Each number is 128 + 24 x the weight over the matrix's rms, rounded and kept within 0 to 255. Layers, rows and columns count from 0. Numbers have three digits each.

# layer 3 MLP up, 2560x640, rms 0.0374, rows 1499-1586, columns 160-319
146132150148086126127147149118140124104108117132145108143109166088125128114117123140083145137119147150119145108152070096111143150136110136129122139096145149147134138108143140179148069143150123127153110120096124091137127141177160146107143138147103103179141161105127090112138163144128157149119191173094121148146155140132141123113135118167119112085168157105146109124116132097106098114144123112153155143124146084128119103166129157131081128108138162143099117063113121127120137147119107
138107128159085189111128111148149114127118140145143115145093163121115149160162165149148148111115160123127139127184145129155112094102124205148132135111107114106130140145138114103122130138105138071110133138156097135149159108123088147103121127110096126149130133132120083163138102141115152104123128086147118118165142127166137137158123125097158119129172121080106129109124124115133149079104117158105126126147159096106108111128117088153097172145111109097137148128096159126135121112133062
156111174104148149105110109139103148131148118130124095136126117099125143133093124127157147124090153150146110101141131116137096111161163135115156132112171117142095153164173123109117139163122115119106144135114140150099155090156107124132128123123139155121114151145121117136104156147141112133113139118129141128158113186104110084144136139127134087126104097112107079107107083122133137118109172157127169112137139175142146135132127109084104125088105166131146087108108132116111107128099132
146129131114158139150132105140128138146129112127180096101111110094133146130092105172131135150151082139120106118120105124140135072152149097153116094148133132124119137134147157134101140163094160119173117107189160102102111115111120128145160128101116109173123110120105159150136156123100119129147196111136130152086133143144118130129164148123156141127145074162095138197112107096139133107102158131138134111123161087110147091132137121087119138126136113132123111115136129178177150084113100
116076147176111128137081165074151125133125110104121151136097115143134172134118100142148155104097139148130089110184215136133121116143184115129107108086138121138120125109175136174138153166091095094097153106076146103152103132140153062148137130122105129089143083122137101097130174119138114125140104086151117099139129116116136095182140153124153099120103112104116154137143127094170124083134147108131149126113118156145129105124150104147163134121107112126096118108074116161134124084123060
145085105061131114123122124143085133144148132139130113137102129128147109170096118081132132116100113121119077134150117119120116095154167118083104171109124100137139098127156127102137139135137154131145137143111107138115134140147101119133122120101104106141092106104128121111063127154116117097162136126152104097106119136136126123127181131127116139094120110133086119141127117104144127125148111165167097107121120141112192111155116117113176161081119150172150100147114118149127157122161141
143120146127131136145111153145135125122133132135123122108145135066126130140102119121122152123151082155141152093162063144123142101121093149125107116108160155127132106115159143079116134109114158129155154138108138126124103108141153129132134083154114108114101164154154133140118148092143093140145158122112104099120129185110119161150135159119101161145122170129090114133096129133116123107110118095139155084111141114120106131117133121164078159107142153151157131129152128129096198148148124
161117146104091127119127144075134131119149110128112133142135091148119117136114103144110144085062148117163091113174156114145154134117104126082097141139144086135124121140130134157117126132130093096091161084161117108109139141104110104116142104110159152105155178117122111123149140141115132163101123156125142146149150112146133106123158159105096108184137102110107144082151129113097080105127118085150150129120153133129095089118133137140117126123082108149093120123089134129139148142097111
096127147121109163121164051157115137134140190104104169137095101140122157137120094166086129144117105128125157134123121126152082099135092149161153096092185112127154178195167133115096155122104108125170098122126121111105123091121096099093129112124149142119127145144129119165133110106147095141093116110128159105122111142152081120134140167112102134119118153095149081144124135098131123117137098139126136115155187166111150123119140095092135100077112141139120100129132096160094116166054113
155059125115139132103132121136110097104165157146155155144161119126081135181127150122121125091111117116131084132117156146160143130137139120102121135147160146166104112122148111144151112119104141125126136115086108141147144122149126113159147152149126152178113119132153161078108112138143132095097107106113178167134159162188106105082139131125096145187133122178150087167164080151144102111142121177136152127112120138114135109147151082123091202124108144147114117162121138129114139025133128
130145115145113140118153097082150114143151078105099144097107117153109192126106122148152130132084129104114150120116114119155100080115108163151133126163090114122123125150165150150142136125097115127127114146135152114132132122168072110125115128154162143153136129088118119099105110126145152142092171147121168092137127108111143126134127133112147137115126088156138095132121113144116111104137144131125161139117123116173105087141105161141138087068115129124158142151143099160157152140109115
131127105131113116130133124122146147119116146120148115108113127094088147113117138166086152104166126124116088129151098147145106130139119187133140142167113146121134132194129132135133106143126150125142120119106144129133154129101081108117137168114152155103129188100119126117127137121139135150137121172116154114115106162103073096105134124121079080143093095178106172103098125106166088139120139146131134127109124041112133119154113143146105135071108114144167160123134132140141138138123136
129097158139128135132093108125127157108114113153165119106135125154106133123130120167156101110152138121156117042137109133137151044099128135100133149132105110167113101167173161088186151084119163162154088176133136139161128154171101140092124149093116152139101140112166079122052083143158113114145111141085184124096134177153080127127109125137142145158115128141172119138089144120127100117123147140132135117110134163162153136147137136142116156095138161112128101147167159101126137161135151
121128102082142147149106101094137142142167147132104141133138140117119119108131119136142161124156111128150140124145155155112078164132154136144117120113136145116146122128120152136173107130143119109133137097117113111111144117102127165145145163114128120121094104113156145162112117149132130130116114119135130110115126172154133132101140142124127131121140122104107109162127144126126161077120156099123172113134118115163118107154142120139101150108094167157123113084142127118156112144097128
169130149133132141129140121154139129122122080136091106129105102109076097114122106119103142155110113122127160092109138150111158150140113145118124127141110131157137159094140109154124122137202154116161103118153151062143115167173135108123142150141128129124146135165152114094101102171177117126115133130092098144160141146111129137148122186131102074145112116139129176155117159146161124113125130085121175115131120119150101097186118091123141158070123145149131091122136123152123090142131117
107161150137130113147130109106153132170170120132137148145111129159131148106135119123143141125116146105095159134140159132157112172163149127108109125076161098111134103113121132152155139113135132115156130135099132109108108107174140178133116098148174143129106126116128123115143113140158176122142163094146154114166116057124130094065117097102108126154112114134138118163117140125117093109113153120152119126120123138146087079138128147139132095106130127127175122096111135111118166133142140
129138116134118135072122116086074122117120093134111123130142154143110133111140129110122114111131102110104098104154142094123140154131132105121139133112125158090165090134113111131121110125138152102154129106129142106129134101110164118131132105120118134141120140183128133126106124108118146146094147121163110150147107136149136142135178115123131141131086105143114116149123173156175100143127131126120100127123128111100123145187093144110074166150145133097144148137116140136142142114149098
135136137129119153119109123115143147115115097105107117117108096084132128088134139121110144103142103079166091134141139111128121061146137234107116159081158134158130101154146137121131073132140138140125089097134130042140112140118129123139105153130179121132053122132136138098131101121165172128125165135135121110146132110134166102112124150091079089143135159137096148198135116129125132057134127132138141114116156130100122142124074128118136144118132144134107140146147148104128162114133097
136126158096112099120105111135126123119170141107190135124075116075102111152080131106151149119135179132141140091143081152105136157165132106140124156056119160129142087181115148109145133129139111148139132068155112095142119129131132092094154148060150161119128135148139125136115119127117054145104172129093138077117119154166137117110104114099117131122164154128125137149184153143124134169083117123145159098147086117108120095135122119147083092136162178131166073135125144112111156130120116
106151084107105144145111141145128142126132149132118123159094110113085105148099121140117181153137095117127140131141152132162091116091109153154116143122126158093140125125125110127153094173120120114095090120100139149150095163126116112123107120115147165105124146125163107085073134126127174133149168152084120126119128125114115114144145141135088106135148144130092149159136094164159141138113153126144147112128143102170111099164104146083091121120158099163166129113123110126146174126115112
140140108160153138117143129122156101068127169090115126106121105118115119138138134150159114160150116155177145110131107157195100115145140082121116097114158188135162108110113114128136135117119144119101184147134140126191073121126116127113142137131129100174128121101118132107114081097151100101142145118205151086106101117115121112120104113148160100143129137155144130121112117081121105125110104090162102100114121121134107128119107093141145154141099112129180095143114159162095133105105089
161080146085097119131112109140133143133126097146125131088108118111141157124103140158095129109128170157088116084126132083151143128133126139128118106122152138150153110142083099167145112169142136110140132110138147154111136136111103111112150101108115159160154145087128140115178130095106153147170133120107148089122140138146070136086154120086165118147122116148092122160123144094148100101122177119155110152097174109136139132087123120119160112059094176099134102156139131168106118127139160
130112137131126126124124102109129120132132122102115139124110137125107142121148114117123107102129145103137126135125148128145133150126127140117104138117132122121122141118126122111125128142117140127134139122132116123136122133130131099120149150120131123126122143107128118125116143127151133124134111138147146104124133122135116113136145115119127117122123104132129129100126130122141138125134115117135131130122142134146129109129129126109117149116137136141124116115131128149126139141128106
108128126149146081125168101138130147122097133122132120149122165150120122151147105115131121097064104128090092084109131074138146138186173078131132148130155074130169107127116146121187109114125091108133157095084180113070114131123155107158109158138103142152145163155095126164143173093168085137141170159152141136149159137133102142110163146133105120143139119152128157157097122158127115123156104105114140138111128114116151105103185103120142177106174117089095128109090148143127145076122110
153155133121144150109112167105101096138104080084146140092130143091114160111126148097109132148128129137135135101128122159117118138145120165171137145117183145150124156157092145121113103127163108140139125135120124093148129158117138137140133134135138104088100104129121111159139141117127172185089144155129119147149136119151103134095148139102106123103114153096089118148133094183132101162152203139087152155144121075195121136088124135119097119117154129125158141135139121115145092120083109
126112138101116135093155133114137174113098158179132145128175171141124131125117130100098152052136113124136106110118111128111101163111106120133075150094139220098144136105133145145171031152136148128136149155108166094097114121117136147150161153114126147113097166081128133112105127176085107111108189118132156101115165119130106150130145139133118121098139189110069097169095061110140114183114176086122104164109106087138120107102089120122078095149148198131183103124136141109083144130125148
147136134149067174144114080128140185162139099178164124140048126094142176145108117146136107121147118127116160100159068112113094173177129148118145125124123171107125108148117105144070106096201153144141088122162103122102133129129136135141153129099119114135117161113133076140070149087129108168124083133150098123139111150126068133069114126109141117137143150161148164141068138168121113155143096116109140097097139125151130110140138114122175097163156081136169183129134112096153101154071061
134080130172152100113102128109118126131154111091171137161117130122128154174100133103121116088120169129120060117134161135136154110091168137139123178101140158098134140142146122162116164108134109101132125136133130125108128088126155126136120193087133124072114102156124133192145157153130129139136081122137112102131134132142135122113118190126156141152145086160112119132138144134155116135144120122089191158137122155145153129148096117135169134116101151143123113137105158094146120155084104
135108116128086126124136123132122171124127152124150086097132095109172145139166107122088152136117147132156132142091125125125117146128125134144114115100142096169121139144130159127127139113101128082154124127143130164164106100105139130104153145084155136154097107145112103135124110112086097098137142154125126109092102154118101113104122129117136133174118134106135126127119135164139129092098096144115138125086127108134168080130130120129160143127116112125122109108092105137151148136128122
090111102152138146148105151075140068123125152099115096125115118116086127111073109154116159097084104186099147128126104089151133145114154118115092124128126124127156089114168125131130133150169143087128182096185114153093141142101108107093162133084100166173127111147134110134120150196119143112138099083102157114086107119109112109166163105089119148096142134046112103106120116088169122075141122110186149075109126117129151080108126112123142147110108113104122162112136131126124119074136117
124092128136148091117130142121123099134171152147114169146112137092118119122135137089115122141086119138103127126129144092143169136144171101110143114095119129144137144190162157140149102147120120102119138108117169101058115113122151108158128155150144152124100100158122157090089154133134144147094147102153137095166120142174117098107147134075117102103126130109117148151092112135131145117125143149112153124124148122120143093163147137136129114102116139159137109127090099191125131147144145
115125127127112114117098164130145165131123134099112156107131078139093119145116115080125112153151148134114125149108169175137117121174101146123128106146123139163110113116138134099115104145128142129161101106110095120196133158144190097147141189117116136112113126109138161128106092173157111130123142136115117160116128112102125101184191123141109100081129153149127154156154133140183163125138149147118151115113168128134117119115172175102120129107172155163129130076121140133161139142084084
113162130106133147094134133122136106159116129081120123123100110105163169105157129070086148142123129142113138119117112092112124134108142109111122160132095081163159096206162125116113144144143116138133120108129151143122127139141125105167122104084133116131106170170122129144118151187139108128099148130127126099110141124111114113112106115126112117133119103148105145149112113143147146117126137114159130157078136136112121129171138127122132152160138145113116135134143140184151141164128136
153134119111128111142128166104123128076075116100130147109125061103115125108130103166125115109148123093133126087108168079103115102113124148090128120118144118160084120163109104097126136125108120105139120125130135149131188114109104129143102133086121128138160073160111111142129150128144155181141096148133134135139142160146122095114128130140160113187119146103138171138096132105170159090143128141128123088060158129188144100119089127124099162143137117127126120118115114169127158095135135
125129125179151121168131152171149132137140123112172152140098084090148138153093115125124155136127122111132147143135145123127089079145142117122108168124153127130118135085145127120132106141114128099146117110102177122150133112149140148102158134140127129097111134126145128132133136138106117117145148090161135174141124154082145150137137115119110129122122146097110083112134147133138137125161120095144117128117104124121136050170148105130108093154143153131157106124139123108126125148130091
132141116142101115158146121148129120106127079113124129071124159175112178094145125141147148163153166141221087111126139123149118135138135116139139166148119125147090185156153133134101134131091099119159166116140093086178113147120112151156137133139150115162090132109114134123119104092138141125145117087142171135127160172141047116173155108143141127131110160099134157095162125135169123125124131102118123099140121064126130100105121143117119087135108102141153108069153141145156118147103084
129116166100181100095134113122147113135125166140115134152136091146143139113152131147126134127106147110128155115163151154143082114142107114147171136152143178148135111078139138166103115154127074121140145141140082140088117128184123123120134177131108135130105159136125153150139143114170105066122159138148132129180118177081102084116127114100088155135177112112132099134116115150154139107107143134165129128099165143164094111151129094140156191123119146103166139158104092110138145075087127
152126139127125151164075081149107108130128121097137143130103159137133145097147151117111138151121112147115162123142105113093158088131125133114085112096136102112170111143130136068165058101129106152120117124095127129132138126140170121119137173148157138160136155126119105113143088090139099148079142176141149136145118110168133155112118166140139142150137160091162140166106127111125111104114115131118118122135132130110113122164153147145101103146175133139108142114145124134131107142108092
171132130137122112130107095107105094091133127095162122126140131120109126132093138145138150136142117187147142118117146097141131111131119141105114131158093139105156136123136113108160143126136108107125140133130144124134135117161105106141155119133128141103121153174117111122155093131136121094171102170132143102101136131134102140119119129074082069125132107133114122149131132148161122125121131144104155092101164123141130141117118142160130133140232146125134164117171119144120081149164164
139108147096107105173156140148118113117117140086160116082072134108152112094134132130113115161146148136131152136159135109118132115126121131122062105134108126135178118136124131090167116119041154123136155149129111123126118159126119149133111091141118127129139140141120142122135095091152074131139106135154139148133120105177135135112133148141134139138088145116132120150133130113138129084122151102151114137140122190154117135139188117138112130096134150136153084106135087154108175120118091
155117133138103121128088159152118108128130124134148152177130111109109136096124135153131126135136139103106122110164164138121115130129173124094144149124167100117119143140160145109152103148122120118134133137081123114086118101131109136126125153122128125129105122095119124111140144157164120151106110126131125121143152151129092136121142155132125120136149127115080125128075155138115086110125125134121137162127109114100117121183104159107158157180137117152117133109129153154151111133109140
113110131088102140112126159074128104108132130146109184108109109118123133141096158131102099099109151136166124100098093135145129111124117130109123111151147185145136156118128135097112075148115153155160189147142147146123154103113093157124137081090127117102159156101127163149161090123091171134131155090118140143147158191127155139122130150170167132119148132141128111074114130088169151109119124133140168094078142111172126087113153107127102094131110156145106130113129108134133099137119124
112117122122112105100152164145103108132164116096111184131121108133094154151120134093131175120131107112146158112132117147145079138133129161145087152130140075171128142139111152110130131136133142118118136111129119108093119164135135118157110126132133130117131120096107150132113155152120115143113107104147146105121113157144077096163108122084123095124109146157119122131090137165124109135139150118141161117101177151169114109103128133136121160138154128087138124101148139095118102128123162
121138102112129165147144155150134126146131105131124142137121127079129149128118138203139131119152137171111115106124122103123084156133105160117123131109115167147144123141131172127112100200154159119142121112103135146177114132131127102177146113148179130124128139149115092117131133117160103140131146168192123149119113125118067101075105132124102093150117181111117131134132144118151132110136089144073116152124156085148137117189148136126137120120133164133173141101112143158155132099135096
118109134147069119147116149080133137142109171125200153140124115090145136113099116160155119162151149154135137135156126131135129156145127143148090136139113147146186124091126148129177102163113126128162138142152129141154132154100156112145130148144137106118153120176136127133116106083182131130143055142122164088093095159155093114092107127112135088127158182146150090100153153089123116123123147168144118136125126126149098082198110128135136117100129126133122105147149074141131207121182088
118091129123119119126119113103127130126111126136121149142120129121111135125097125118134107128130116126135128118141129120137114102126121147145103119133139126128124122150157119116124134124129135102134132120132139117125136111128125140126148119138121151141133124150134095119123137117130124139154130130122138131128123128138116123106130139116141103136111132112133133167125109128145120120142135112130113125123134120142131121123132135101135136128124127143126124124130128150119130106126124
135150160097177096121139119112137134074103111085083161114150116117122134077123133090129146107106164110133138154142145135139137090134115101120123113123157134112137114153123119144120114143109084148120107135089081096165185174167125118123147149126099140125139120149115139113141152143131120114150098125169124111123114081124152135105143134091160097066079120133107118144184103176187125116137126148163121120112146117087127133147129090122093141045132171174115112183147097112128146078137108
132140155107130137141120131069120145135140125148172103110072120135130114116096111102116109138125128113109147100173151126102135125112100145125116111124148114103125119085126121110106098127132150101142081109184136126118093151146123127090112115096107159128117098128104111140130144142132114143112130129155114125122166151099079150111170190137120114118148121119138130140088129136129137108148160085122115141139151100126164121176124142065164126142147174146154128076111118138161137119107138
147088124186121134125174131128121126153172148156127127145075153168116113143082110147135142155120089150144126138132117149178132162133163085112113111096138103117121140108133140140116073112097109129120127117092155101115133119115162126129100112092096158164133146144139121151081149134139111149130160126134136105120129124140148116142147172100131091104125129145146091138097114148096100136124138147098109147142142162074153092140148111172124114142133139101122148122126090139087094107123113
119136130122077134154105133149139086118118117120135143149085174149115117098117150152144137115120129136123127134143132115096122124127135112112151150136133134137098123089127085090139084149086123143102125106131128147143095136165157157127130153125129129166105171132116142119125139123107138102109124144116118127135116110162108150122162114130126101110119129117140120110138102120129082102141156154173083171111174140124122096140162129150124142122151185142129139134143103123110105091162098
122138098092110132146109096109121193150142099113147131134114119125117113143104112110079114122133083111195140152132141133105121111156141143143098151073149080066165123132132129168125137145100135105149102088117105132098134151114186148145126095142139131133119140145136163148089100125118129104119114127115137148098165152103081110127136104140146163109182127165127107173141096100147140102133134114138136135116154132116110083142113129136100129116148144122153138104111110127149144128106067
182085147165135145168153127107143134132118159082093134126145126114088165134155153142108159138086110155192155135108104076187094158134127153102119147097112144120136186114113124167106109182143148153145163035122102047113152139143140133125121097104099110152110100150133070170080117144127121120118105112128149136137119143161153150121162143104130136129211119146078139104069114143155119049134132107099150150104136155123148069127130114129142183126151161171171156101097167127109143112139066
173118131098141152105146096103134141091139129086144117061122116104118112161144143122135136126111147116130168085115131146135125134166142106151125132128133166155111167110135141118114079126144131132164149103169126096128166134152171158153149091134124162124110145101135158151141147066085139124104116110117132163098181124125136089083124120138133149078153111094106117139099088100152117090143103124099152122095101147138109092139089135159143187100110124162122109143149132127132179115147135
145110092161127172127086115149120126127110127108177156124149169070104127148142151164117107173128119165159135134104133124099129068157120144152080156142171074109142139100143142156112143154128128116146137095166124163097139098137162143147153146086135123170064133129122173128118098141078188090147102099134157133104124120155094104098107117179132169150109110146114157178132154117152085110121163121139157129097126102098117108190173152159092106148093080104114162101128075178159104123115089
118114138129110122120156127149134167081137161134143140132136114117132135086156169133128135141125135111096139090112128137104115149164149119105137164093154124159115143097139144088164102135124190119158180173125138070163120149131120151135150134105131128131078121122119183142143151144087156109153140136122142134166141122138135147112119087111132108133070135160088099154147103128183103148101150117163107127093114159126108110178131159112136135143111065131096124109144184114129134127155140
123138197174113116118114109123127117092144127131115114154122148172086163178145135127142132136139085107168102103108091125137100115160131131119159111095109118116086160137112131071121129107120084106112122116152127123117111133201113127139102108087124132166071145116138149162085091128126111116133160110112162118093071151149137117083186138116127165157138117121097097163116123150126108133131135115161080118080151081146118124143099130161112154138136117165140138104132153173141114111108080
161149107127101155147130089103121122162098157151137121123085130145116142108133147159119117109115088086124124097149120136130121121128133128102145147144124133131103158128137126075086093115129110131135145101115121123080144097122137147119118136084133132096170163118147118160133169088117096154129109135152135093132161164097102141151171163115060112152181133120139102116102132170145120086104131088079148146049135129132115149123116092183118085134132116118127123122156095129177159150113134
106137108157137136138127117115136087103124123093084196150133120104134116154108121135151112124124147119118117094145115137116070115106149120190111104131118167117143094130104143119137100174162129152175179137110114129079114106130126128113156161127127155145133155087122091138143180141143126137130125159120127161130120139090118101116118128105151130118125132120108134139144166104156099094176076135152149111099138096140131099190127097151125138132108126149123118136119127112106147113110084
126145119114101147082158142160118182140112151143163118128098105141119151147101119124088143157101142160135136173136126125126116126087133120140111149131130152093165131098135129143155140134091109113131161101125143106104098155153147150121130139122100118109096141127147135106123160117180132132135127127123084148156102107107138087126118147091140113128113113089106130110057117119121096153114148085119094123112116123182124111134140105102128098085143122130157117145119132100127118120134101
152114138115125180105145133147082151170149103127166163134130132106057096082137133144167129120132155141143119111151140146101132140128168170131098177133136094137144191094131151062140113109144120103105126138112166112180156160151122071122141113168161189153121159151145158119145160104139146160171153141151149104088128102144100128123125160129096106119098135094143088115139133137129122126122150129118106117136162151132143145146158085081167117146140127171112136076126131155137110123107118
098142097145157130109159125119063152117109124163109136150136101114124142120133108103161147140108117077151117133117105128123137085112134083126113105120104134137095124118092134127142119184127084132122142142131091164120149117149125123128147126129131119131114108121140146145082166139140091181162148134114163114102120187125105104119145143168175124139151089134081112109078121131122098147116137133120094140110122101149105104106135105105120122141107161158155120104124183122088112128121132
098127086169139116127122112139117151151136115120155142133097146133121074147106151191153150145117114138147154123131105140154139134162158136117176137104132133135132130096143133124103124116098108118150129123123126110147120141134129143119177118133143137102109143147129121135108128064138113169126121109104120116117083150131104130112124109070165122082099130117162164147088135130146088153072137094108130168129131120121116080158136099114118167085132113157154115118138102169113143137136136
163134117130140132122158129130141131103100070094117179110130122146124164124118111110090118162148149136147137030127124086125099190122104145118091109094131148124141140135151138137120113107155132134132103122094124131129108098171166145112146113141177156161112134100154166145128126077154140146144192072139184128128108106157118112138100092129175100113127105140118170094137089131121074142127162132103100124130163134094136093129143153118124140084158125111172093121103123189134110116081132
143127137139162115126174145094125137145135075126144148071102160132104171122129124116162139116135163090094061113138122093165136110141103147135101143156117172071139109166161120137134124165128104142125097155111107070130145127157099113100113128119123130123129131140112124073122083091135158125147111111127132101097137143141130129152164132093128115089124213140125149144142131106160095168118125128100182088123101100108109088141079142116111135144102128157132127188165125134167107134065102
138112132135116103122116102144143170122104119127108150143154110115111131162123143121071102121159141127152117133150112136126136148141131138116161155138098177103130167095174120124098117151087145115141127126108133128134079096159134159126146130142156122134116106120103148158093152114133080104132176132135132124143164147141082109108131120136128112132102143119146133133130119118131124147127104147105106122111126116107138158128150088141141141113124168152184096121124126175146123075125114
174117144130129100127101132161103108138100127097142106111086161133119151091136132129131115162154139105150147115127155133158117122158161134118158119081129091145135129121134130128129142125101117112118072113107095135122098135151172092152122135074096134177099131128125135135124171127145127145156140127145117122131132107141078138124142095075146128136063158135094117162107138170154122123116160121143100116099140140118124140163158135098151111115168116163066167078086154149163140114122153
123120067170150108129145078155167162131103103132119094098114121117041158125124157115101164168115151123148111122116066125124145131119126088153096098121133106197096169105116080159118129137135134118141165084110123088143105146128111147114092105138135124132129119141150153138127101135109140138091088119160110181147140116127151153090119124105123084127177105135142121144144145133144087098142149124105145136131121116119127135106086061104135139153126160176124141153134151122120139136175081
141103090068098177113134083140130128107145159117151108185139141113095155118144123148148127159160134147120086150118141096100115154165109084127119157132165109107114132094132141144190128123102131125128119073155147104102160114149133138139137135141109147138147159097117110131080099149142124124082118118085171172159147140133086130104118110128126139138120161109143157146105138120149111134100115124103161138131131112174170118194119138127121122140115122140160116131132123128144139071120093
157128134126156137131157141120120124146169129129123099075125128114118147099150077116152138134118123120123103108162075147126134122139150124114112156128136149134142124113188136125116118156144157114129159121122159130180149103143095140155131138093122140110111157107148075110143120100156142126144110099080149131113156104087120111115107111158116150050131145129154155142124101158130069114132115154110149132117144114143159109116103127127152121069111148146080150140129098098131151127118132
120145141130120132126139156158115162157120129119114158133140126110106127105138129095105127126168107160134105101119125141142115157118136123144130172117131105160126100127128132091117123153102115120178140138121120140152121136128118127119122172132102133133096137112117146111144123111187103139130142154125163102080157109160126135124131126135124122140106109096106090136117136132113123151134148145113107118143186132121107128174128157107122178135123126107127133117149156168148139098129148
132142119115105134081136125101117107113143100108108119120115170103120135166137125136176122161164168147111121125123116157098135143156140094137111126159116110162151119143109122158145104109146133110127123077151082116152144131104112095126109105138150135115131128155118097129101121116178100177130126137114118100114140129136107112109126106124136125120134126106108171127132180142139120117131112120128178063145143103138115109106126166110126111142135121148118143134163150142144141097113122
140122127100149090142127102097141096142157078152112113111115093100111150133152115131152113091134133095126131113175144108150146116150118133142087144121116137115165156123141082140099113129167136136136130118129143067149155134110182125094136140110124104160109170106154093119131092107128128156096118136169184134132147112131146147125129144107143152126133128125148129105116141114143102107132089109108135141114172124125156068166138119095115121098129129111129113131140159100141157108127113
184114147137103148142107134155105140154127128134102121096137129167095120131095145154129156115113123135170115083144123107114134145215149119091150148128160165113117113088125131087086101144123174168117162127101120138119104120143111129126129171135117140118091125171075134104096140121187105121117154123186129106091113144079109086129152135128174101139160086124155106139118108084138078145113096124157090106157123131117128144146107083124147164135068118122080136128141121161153162109135139
136129164119087116105148129127115107128119121117156152104098145123112118168071141140118115174139095113185126108135108092110128154139131100137136115108154092179130121107139121118121109139128106131127100076108117111120113150163132107112122149103149177147096088151147128119111148155122137161165130122135138135083137145118104084093177136156139095077143126132109137163091174131123123133143123135112090152117113147114143134152076122073123154116131119106167061138099109103141126128133151
207103126083061081112126111110131150106150147108147143133131100112124131133131132124134111124134119136145140114144122128146126120138142130117108149105140150112142117122114117162155144132127109139129135122122102159099117119141138130148141124090101130123148125103109118161109103092169124144144092143160145132143159133137110126126130138121144118187175116142106141114130128135112116075127123167144112111098148122111119115139148139095117126138063170169137121153171153103175139100091074
158120130145134138109104127119171179093102130116096128069124124139111119162141117134138099111100103139114123112173118135104075115076108185136141098129133139100139156108137105140151115133114124126134137121132139108141136112119140101106130140127150147142102129128156083154132098120120101117120127133120130155156141130103097108148110142154164065104144125115132086122102083137160167068141149105102148123136138114119149126151092131118134142129099117139105092134137113153117120117136116
106103095140116092135151131127138167099127154105122119151126089153086091128124130120096112099127109139115081143120089109122101128110102129113118158140117107104126093133119123118129118120129114133102145086109127068134103085104137104132179136133107147125132169149135136143112138125162130124117150121128151147138140149116154144110141161130091124164166090112136132131129147145154112118137120125113128130109109185086152116123146111150097134126147131121140145125146106103100111125117081
157122077107150130117154138118113100147134101136123133134112139125129141097118109112159117107106121136148073119119152069128099144108137139123098141133087122156130106168129135153156098154148079141173107097124119069125151138103118132118139125134163099098106136130113092157122168119167158112132106170156117126107132169125132112133127139120110092107123111158125135151101147117129158112163106130129180119147127151080138105094120109114121122127129172122141148140144112092157117122160137
125129139124110110187145149115106130169144137131134124153090124151147112093120138166151151132115114139151125098194137142133123120132126122114074151140137102106141107139143174109155118123126128110111124127103155111109123132110115104123112123104180147139150163145110127138131161104161149152124106122109136106102180175105070140114163143141150145116145137128140123141113132153135117130122182153122189105054179111117109127148110128117067112130163137172100100152117121147093119146159106
094123125162108127150122112139121148107127108120169142094130133127098117137136133109154155135127126132153144107097122119156075097136146107122168133118121106134169121128118136109184134140101130126114149107118153108140111087142100137151156145129128160178102115151115137154047102105117073150124111114134128137131106128164136116094182132123146146114125151142146106143114124117129112149166171112132134160125126135176133080114153137142166147146098159130126119107093093118103125078119116
145108170128132144121117126159148128133115087131101109137099143119050144095126105151102152133125107097121117120211116091094114118117109137129061116112120146107112109139162102144118131103094151106136126118123115105138111140129070108143105118079119148132123138114134104143116127135115145106116098117156124163162163116127154081102106137156154145131163135119109122140164106122167099115121135114125113111090167117143107149150122114097089123077163090173124134133169120147108158120119108
141133141133143152112152147096110115163092107114134096064115130141073130098150093130127124131139166124094155074161139105104120155140124153140108151160120125124151127136114126151087098184162157084148141128143166121107129047120140129132173092130125133125149133112112090098153144082132093125159150109214158138142136146117131141150139132117133113125128147114152110132097147080167127128131098153133144116125161102135159128117170150114148117071134104125106139091153124172134106112094120
148152146153126117141122113118132141155147112143127085139119117130104111133154140183151174165091129103131133138178121095132125101145132132138142138119132150114139080155108139170106096113134151081116108145094101100133107099104132126112128102090120111134132148169155101110129121106153110114102114173096128137133134118138084140111123113104107132107144100102135116163105158119149099123141100126115104100106163118105129123133120155109094106111081107131127152152115146131164160138135112
126087119147139130083116142087114091138142143105137171146132119089083146095143116127098156124158103143092157116150117134145140122109134165115108144118131127126130137179138144109100108117121095138125134127084146071109160165106120090108140116128132116154101108127115136129120175169133170120098117135103115165142148102093168114100183113156143125138103183097118120135152143082141140148144138124164124121125094136104118128177103167144128110109060133130154121122122091146101121157108174
142147140126092105091116104135110136126118144104108111143146113106107141164130125137094135093136116132143116105145097121076136118132125127134090132094119164142108174154146152088196126166180129111140130113130134081146128087134139140116130126109129118125117099157085116133108112123099111181120131138136132127107127157128107128113171072083160128137085150107131162148102135095128159140146145146162105128088175145095151128115087146133124147152162082106150143103127085160155109139146120
099173106152095137069175131110131085133126100095141109109102165144103127167110128145134140116110110075170103105197093186147130117143093131136114118143136139134140110074140124160148118132157137171141123128124132124090117162190142142167152153117192150120172127146153134111144085121144152105133144075148147146093129138142113139140069118131126122109098114110091140098144130137192115105096123155103185157127161107130115091126120127137101149092095115156152127089116161133138100102124125
136139165184155114148112080134134131146122171117128152111145115124089157082112128132142145160133137151150153060143142129140124120143120141111136101089129158105128103122115121153111124139090113136137132167102131105126106120151108126128140108135157147132112105099149140097110150137147142116099113086115137133139106123141133149156124122096086115149158117115119122149122102130138080124139099128129157136093128118100129097118146172152111108135122115144110128131147106139109093088131130
140110124119118164138152083111117109126135139119130108109111141110126132084124133104122154133134154078135139127154117143132090139115121108080129139117169137147143084146144121140144157184134104124163097075104115146114126117150079122166118121125150116154081129092122117140088093138115145105134117134148144157110121145118131105142111141123105119109144111136119154151110137132109125091152159102136088121115129123162100081102113150159135098149138149132121112067094145133170126126143129